From a checkpoint of a small transformer trained on Wikipedia.
Size: 11 layers, width 128, 4 heads of 32 (1 for keys and values), MLP 320 SwiGLU, vocabulary 2048, 2.33M parameters.
Architecture: RMSNorm before each block, no biases in attention or MLP.
Training: a variant of Adam for these matrices, 149M tokens, 9076 steps.
Each number is 500 + 40 x the weight over its row's rms, rounded and kept within 0 to 999. Layers, rows and columns count from 0. Numbers have three digits each. The size before them is the row's rms in percent of the matrix's.

# layer 5 attention output (transposed), 128x128, rms 0.114, rows 15-25,47-56,79-88,111-120, columns 0-127
110:423563499514490487600527400520494533431456504480502464536476561491486528495471481582510561451519504442456523528491506527507505488527479502430520560516474461514452493523553504551573490466519466545461545499562561516445421442521456560519470553538556436460478454471468432490560456464539488449495495530513494527493475477543520436564430451498540528507558491466484518540535550478481507557460
115:476490510514516506547520428504466566492534484551503512554514485485457527474429466514496498574548468507532476497445533461525516547481496606519499503436391469449454508525484528515522465425484476479523481541507561529491474545570594497540482496488532472469558485517395462496506573526488484437466501575470531560483532534436485445500500472459516475498536452509480461497499611538547577500464
104:474610473488488522548502518528528513479456486431512510507430556530560481483490488557440552439491484518485478503408499517443446530449487529525538579530585515454489542486540540510565523548507481440434533458519517544507450552492442501461545495492535547530441474431524543577500485515570464479504511495467471481453435559468477506571484495521470498486500485516540493597481509470542502598506
100:427554501494450482485469505475598509489488485445577519482461498541523562454582514497498556510524556455474585468556469468444512511539476486495540501540566498495518503487452508534533547553466491436480456477428498479466557510442531488521573474468530581527465402447564483509474383512505493483495484483507514523506459472544500497488537438512449456503437514476496540525532544566530430480467
090:561374526562526506457475535532480522558476551501539524416495431437515494470506562478473484528458535541498426507498495457529542488492450526527514448486538538487499512456445552490455481505558551499531486505395493444515497491534490445526533439475471497570555492529535560515484535515466551562565447580510451513428541474461480535443491571502478505493487572538520523444523495509516526448482
094:531463521476563465477548487498406482530505527546467503526541499504484481497429522432629506462456477497517398506459476476472467460519530441467464513489441519523509485531454476526467410485491553569493563524509531464509467510523505483411468483542480434450558541467459482465481551549512481495456479464566530507510481486532558434516562530517591541538526514461502459528538503539524575550470
083:564470516495543494497526582535532478526487476423421553521490514528535474500551417486474515480491437488582530484489449570490436478462523473502477516553555509483534478528466485480459528527542507471493546468474523466487488511462434438493479490491509517486485522512587603514495564496520437508539569403460456456450444522510498556493529557457427518515394541516561498499524448440474476477513
117:499519481514537544515454517560578495483518510427498543463398559482536440479551454535402535519509429536502533532474487487479503547489522565504536529475538500499564519508474561470498469501457495412467506493543551476479513508490477479514484480480524529505499484491610537557524508507485463513528561523490465463464484603367479516525441473435478536444494466509473515537451522460482453490415
100:557494562486529505487519442514485535576517518482514543498453454525541592525490474484547520536533462424501489494492512532485445479478462464528454483587501467474510555449432486527492435464468568551515506520508542526495443491482545558484544527503478540399473444481509522502418436519468467521524524444542467449543466498603502496533542561572481506554517580494520525604448529526503504504490
099:467497472514505454513477474465551499472495452485537542456491470575479506529521515538506508505420540429468625490540466520437478477494549468435478541445518442509479528550543482505503499542485516504486537429470467528513551515454577433515556462494553534494527491488468491474450463476442526540578480536565464445543494404459469562504498472563489489537397577501509515504493436489496536437476
096:456610477467473535499491544501578438473495493493495554523445536507550488481517505576422553437485455389478524531511496516522472463498568425526532489508541516517496528469552552483571535561533450509491496449535446500468507469514427583500502531504524504527470453482517488544586417442493449447544529453458503486493497553461498538536466489451545534502473520443511496478510514432457501487436
086:527567425507542517569499472449562544427514510446535527545473519499455537519468514537430510474451483523527526485476501560483513538524500572377516541472496518463529495599498543526447443470531534477488520508523556487508466452484497505477428516487518555478435447436461532429535536513529551534508480472529470544441467448560491517515483470507471439476485586459460538484513504497486412454443
106:549469493503554547499548440485523582537457463520501537423495435562441495526481444456459556561440446445479533546485434514529488504498455472441517553578452499543499523538495501550494518468522547462505470461491515539467504471537499510547548545528447545418520448506532565520503565495435522465492457528456440512424471515515490489453518528528476502495525570409472446495542463504476511407494
111:545533502541577516470499611548532527447499534469537498517521522473543575511495485527495510381474509507472467560500556509489488465483524497483491546506484454530559559504493525471454498575497492503583521561563547435471494517581443515454487468505539583458533443557425532499468463512447524531474506532578468443450485530466547485438504546450497519523477567524518475491442477478458522452515
106:475582482555491597478437474433542520451499476497512486469437536469531531451519532504528506584488540512538567519521511541444523550455507598499547516479512515484539521546502517475568487579518461428494469545472500491529531517513453622495431491472458501559489492420407553502529550544497481498514510508499497515528523474451532505468507466466543472502500489525456578454494553553491469489423
087:427448426497493462476511516507425481536510510550510533472460509512540454415448581497474493502492553444484462419467487499526536496538523500572555448396576559460443506501529489498551512491538486510512519503437472538519480463523538396483568486500473460563503569433571502547448497482469462501525521507509491508503572490532494521557518488522482583489541508552537461483548491483558546550501
090:456513465474472462559484468521472536528547527430432502491501529462476402441456522479491527466440520529485476427463447481510489447528484443535503469468555507442480482455447462432551532445493504450458486457513515526526460466496509504487493521585458482512434506462581541519414445517524482484489471423440533542482537506601490469568493498474546571516551502435519457530472487462528447534446
103:480533464478442426544505553556447565493562535421460522544507560467539527494442461511513507421523487516527482465512485499541501492551437462522460477517571439472524452506509473399446577520468432513495481558453523471488539453489469454456461544489562506460445560542526470475504463513527521457477547425489578542518533512509480444505465470419489558493472442494532436532502552517520468506517
103:531453532403519406428507491540451503525514504445558538499489425444467547514515496470504498482532555400430536539487508460522484496532434448548527491478423457573522520463509518476489470487448479603483529518446536485455533471585556502500510515514516489456501474565553425545487482528427498487529500540526503509505469513550507488449506501555478563449487446515530450438550501518482540525543
095:447474552556487507553494470569463529521528522558492490566443525535546486459500534569517536444502438550503457493430487480555500470472514484566496460529545498423488513491521490485476513488494470446473492545478459522493498470464462507395535503432480497556365555559550575448499504478472486501506567444511488515565540495521437490503479465480503478513501520480487579514457553516436558552428
115:567498485509570536494481427505509548478507513522497508466532518454475493512463499488497483540459536493514567490501509523477513591451506460408505505523467484496444551555573537491491373511497514465501543472524533436496534514529529565540465490495489461516564422426438505502496581493488512526465460549538466505520408435501528514458567525505541448562396509516513481434511484573491559478503
081:567503453467510504559556429466493537504537564443581416485435487481505531516473452500437484431512528512522599522513548481468533531518510465473521567518425502478515466534496468466523402494513472481528524484481557458512525504519414494425460525525432484435475458494533466441562567436550519532478436471511554535483497498506520479450492418511426505483505527454470511509489559452479504494512
098:501485471417497524550499482511538471485546485521515459506486479513372555487518490514501500526424515517564562480488523485538533550494519469460523568550464445516445498518504526499561500525546487501450479444554451498505488538546471569497507519481435507485485477517469497484493541393489477435442496583505519566419394449470576419456510468506497426499485513529511463541495536432511488442522
105:570452552524473496514554494506504492466468559445625467462473495547521518491535459563481501463555501503545524541489511498481462504499532407484498521529425474479468496477492450545450533431570560522487486468514612515477439508479495481455531473461469456520437530488570495438535466494536511551544502476491538483482497451583505443525425464551537544457544475427498481497471459448530521449545
098:495580505536550490507491519427523468452494464505511588528428529511425546531447544550440454515503534446435460537535508500512532500547523478471481440523476425608509456539501489474504455546504459547517538462536451468565509543449547509528493487456514564524517441435452450506495515481538497488559567487484528575523507438423459500518468507544573513500500491512469479575474486464509533446445
085:386457466589449479499480459451480467538527479589494507529562448513450516454577516500556492467503435445526476486468499486530495529542500559553465433448589500530483495447543585530475506500481483520520478535466435489465452503532473505508468545501502499574505470520494560599559475498464539555562490530479468490541473567474443519497485570483456495503486537544505477454513481484543449507439
103:528495464506425483470458583501474483446517473538511462489569493553517512557516507451570473458541508506573496511547504503524511494496491426503488518454479540509583419576516545498480462544521539500465567451550456475432524488556504447448383454516542500503515619505536476533515517517498532452490492505532502536488481521553509442549483466503505423516489464474476497488545472468615564502494
101:528488521564503472485552565560566546512474497470494506511477503511538483546478487516551517486520431515540511432433510552433405447462479501504528470411545500427539528459555504530459571533539517480498489494447545508474496468530506525482491505530573429570514576485482489553488540545465478500448533481413404536509546545544454485498465501460492577478520514496561471491545439509493514526583
095:599472524489456460533523439551481483505559503523591500528507480510436476523542494516497464498529486509467538484428513465476482571497527480517502526487410465518523501517523518507481595433527484611529524491520523547499407496546525487436534487518512472500450509564504459539589436508423527474503588539473529523536522507521478446506466427523489500450468585468567511522492488431536505546520
117:490523522498476516525438549526540483568505564474496540488362558526597510505564486500556476460562486540597550529487471492498479506462427552420479547461560486497463491454500466533487538546491485491503518577556455490529418423497509531512531483517485494565497542526488550508497478466478439474530504434534541529490528566503504519542503498524440491466511532512612511522503450524496487552513
110:507483498530536500525513427463536492468526487457496530502483444427439542503422468500492513572429495483449509541517482534516501529546549438516481472522517456482524556517473478411465391530410498503548481495515529424544516535502520531537493546558431537447481413449471480473451463469492503549466548520490502481515395430446544451438545540444509524544448495512453484520487484501508485460448
104:445547499568481531514495451414568440471499482480497549570440527544533527512511460615480531480435445451475535553501483504493518547471558508464502558413531421453484460550491574588507436480461510497487494526497524471479463457479474529528518507541539491543514473483403482498504520440512491553472488493524509512447450435495504539549512461505494550502488519499466564530561536486459494512404
103:495513498525564567546523473529531470455514479538544532520465554508437521533478453500505475527457410490455511506427524456525541594479504484483433473515481502454484560561507541566485503444483519490589498491569490555481483505537478523536529489524492526421547405500416527536490558505497539504430510522448484525481469575527482477505568513557545495567480537441549449562463511543480550520443
116:496461504512445520491474477517559499431529503482499486489568454495530490554494510465527542483473480500380458573570427463565494557460508501530550441535504459421512485450543583457521495462616475493521504514510499480482499483525533489517468557462459519547484504521461519454515488386499494500500500529581497472545418454497533469464490480430528476518483479545494471425486475476477475443590
110:537522459489476463439498511422418524456548532527446487524459558450476564502590502519566490492488490485541480612550494494521544478525505504484510499533523436576463422482429501565505540528504462544486494553492498524462522545470447575547551540488497446537500459505488532507576514465448481521611465460595518507507515454501499531432500474493495510449454467492480527494502513464501434488438
101:514469412457486446531470605568492506578546493540464461483512481448504518410515494424483463494474546487568543462466539516505476424506499514553407540521547550527501527473460419408522565509551485477534498468477462518514435548588470505462537534488509475507513501511568526516471498509510493491551482484456527479475506542437510471503499510551465594490507520483519405509537465482525507498443
101:452541507474467521514523609499467484552523474529449548489585518575467480531468479458561481426500486439509456415465434495516504485459551464542466496488517543452520474519477506414516507471558575466483523509447546401445540413567538475474468478533482494506455547446538519479457478496562427524494532491458530519544480443548526479542486465476496482510514564471483486501516454487562464537455
128:468480525540505448490522642484528505532504516521426535525492487518481511552537484488533572520490491468504487458563420565527472442575464476465493527456509494504514478499539516431471539584574492539467481493474469479491495442491524465559427544524472517535471571500456489435488460425466411456441522506467483542484458479525551440447462481468477531462482472545490449451572498514522451445518
104:537434541496507451414507401586501495476569538528511548496484433478454480478460550460501502558520510509409483528516454497522570548507539534506544475517434499502472518488484517434434537510528550560513479501511475514492539527515540462527515485425525524495483527559521457496544458506448529493556473597594469491521480455551529461445470448484537526472447488553455550410500537509485542466533
116:495535504586498509550434558502472465536518572475472462509445510468516537552500501514500569504522510488515514521472495551544446484511513468474402561445520501513459485485467497532554445560457414511468511548539416549532413497558475551537499550557430450565474449536481508442441542456432438438425509508514534524510491525496486495495474504514436501484520569527462430457476461516489514538497
100:552505484486566531510485436442491489459519465555541457491524531458570540494546497545509487548540530549548459589595437495542439534497477467423488523494460412516457489516494477526460409537433476493480543525547460471518580537555522501524520492454467454463585493538471520480542521505496557458513503462558513510509480421454454526499567500499516433441445468547517503448469521492517535467517
# layer 5 attention value, 32x128, rms 0.106, rows 16-25, columns 0-127
116:537521508516602517412495477502474476531596454501436539502473434448494524575533451497521489518489489508548507524509512520472514556497518460557484501517540496474497506542435434475443507515483488521613521437560537584517506591466478524428514508482505543525508525531541560602478455496525451547528587443468472454507473538517487523541455538497502492504479465514468553418538505503529467508547
110:482570486521432485501540492546530423542506466616516514506455451495558450509473468550467495556472531530502543472446472531536419468408480483433522485533490515500481542568505496451531445439560494564512554564397446492530531451467474551454495556483478507479441551566457493561528481488534508517465439545475521474485459500480425450488523490482441522488502535498466542502511462464464530503484
104:523567462474478437581513509453415509517545483524542487506469541512404550566531527521469443477522534472418508512502467523500555503494490544405450473456511460507527464496520523425501489538506556524533489506460477496447428428513523495480536506575494419520403571476496533481583499511576571541491518525510461496488544479496524477471462555484557530513476518485515504488541430531476470428527
089:410490445466465522556480470456559493559489494452542438482501578527531486547515478493492453495547445468461431453469499486487532542511443562517433450527493508502489478549553531532422503488472498497495492539566543465419539572510550563498480502514522479581493477561554480473510416463501518517519514432459585441513476528457545569568542447514521434499494479503511536501503452489480456529451
095:531470539510542565555480492431490490431510492498477461575495518549497564552539455504405552533500476564544485493508515460535523481549558535553551548456522517530484550485496458519528526488503508500478512539513435469516460543469453459545433503475535607502497572517487572442472474422551430515504493498573487427542421496531495507476502436536482520474454542595520476524459493482498464462479
104:502463497410516485501516481497577466496398547533469485582549544544460464437500490453551565509492438511496539510486531479523476453511564465476568552567514504572460535528493500464516468534550443552506570472424499472451489518469534545540531552502511504482555509445511492501510536450414478545533465514573538505461509516518486476475586514465478530490511444538471519563525526482466412476565
105:500501532532460442518477475520530462464464563541472489495485533484510510474541556613520569437463501521547495529454504480507475505517541474517488456498519453500523516508573420544504461503564449491577602509519483505447573542557497511413526522510583545507502533458472515579514546570445601555507495501457448468521479521453503521464592490524495456469509486505451561493538513462466528501482
109:500469438446508501608488458453495460494462477498528475573559536441446575533514445461539523512549490525460527413401505476522511447465560473483477545558437474569438554456492551501452464482507500458466458476467518548506473508495493534455535432464516497498576460484523520487560483475490479496461462551502532511486497476422397537563475503445496433514530525486490466559488500501542531520515
110:532553463497499558451530466494500462533517519529510514547491511440475483493460559512485456447571535474436508506510526431544557556469546536470478426527574503426507493482528506467488529488492519542498469566535478513517481491539532436534483588519547419488454604579451503596559491531448466546527542499521489538491623497516501503460466509495543538506564486499561466507499447538543518471513
103:515521462532522483516451540459511475478421493481474544555500447481442512477509494521559524443520506467487523466459469566514539496520414490487556526424516490387473488513488446524504522454538511474475470458526522459555536444495556561454481516544483529477448508479442459536480555466435500453576578537533485611488559516479456461516544468543530557433493476505469488591528543501535462543533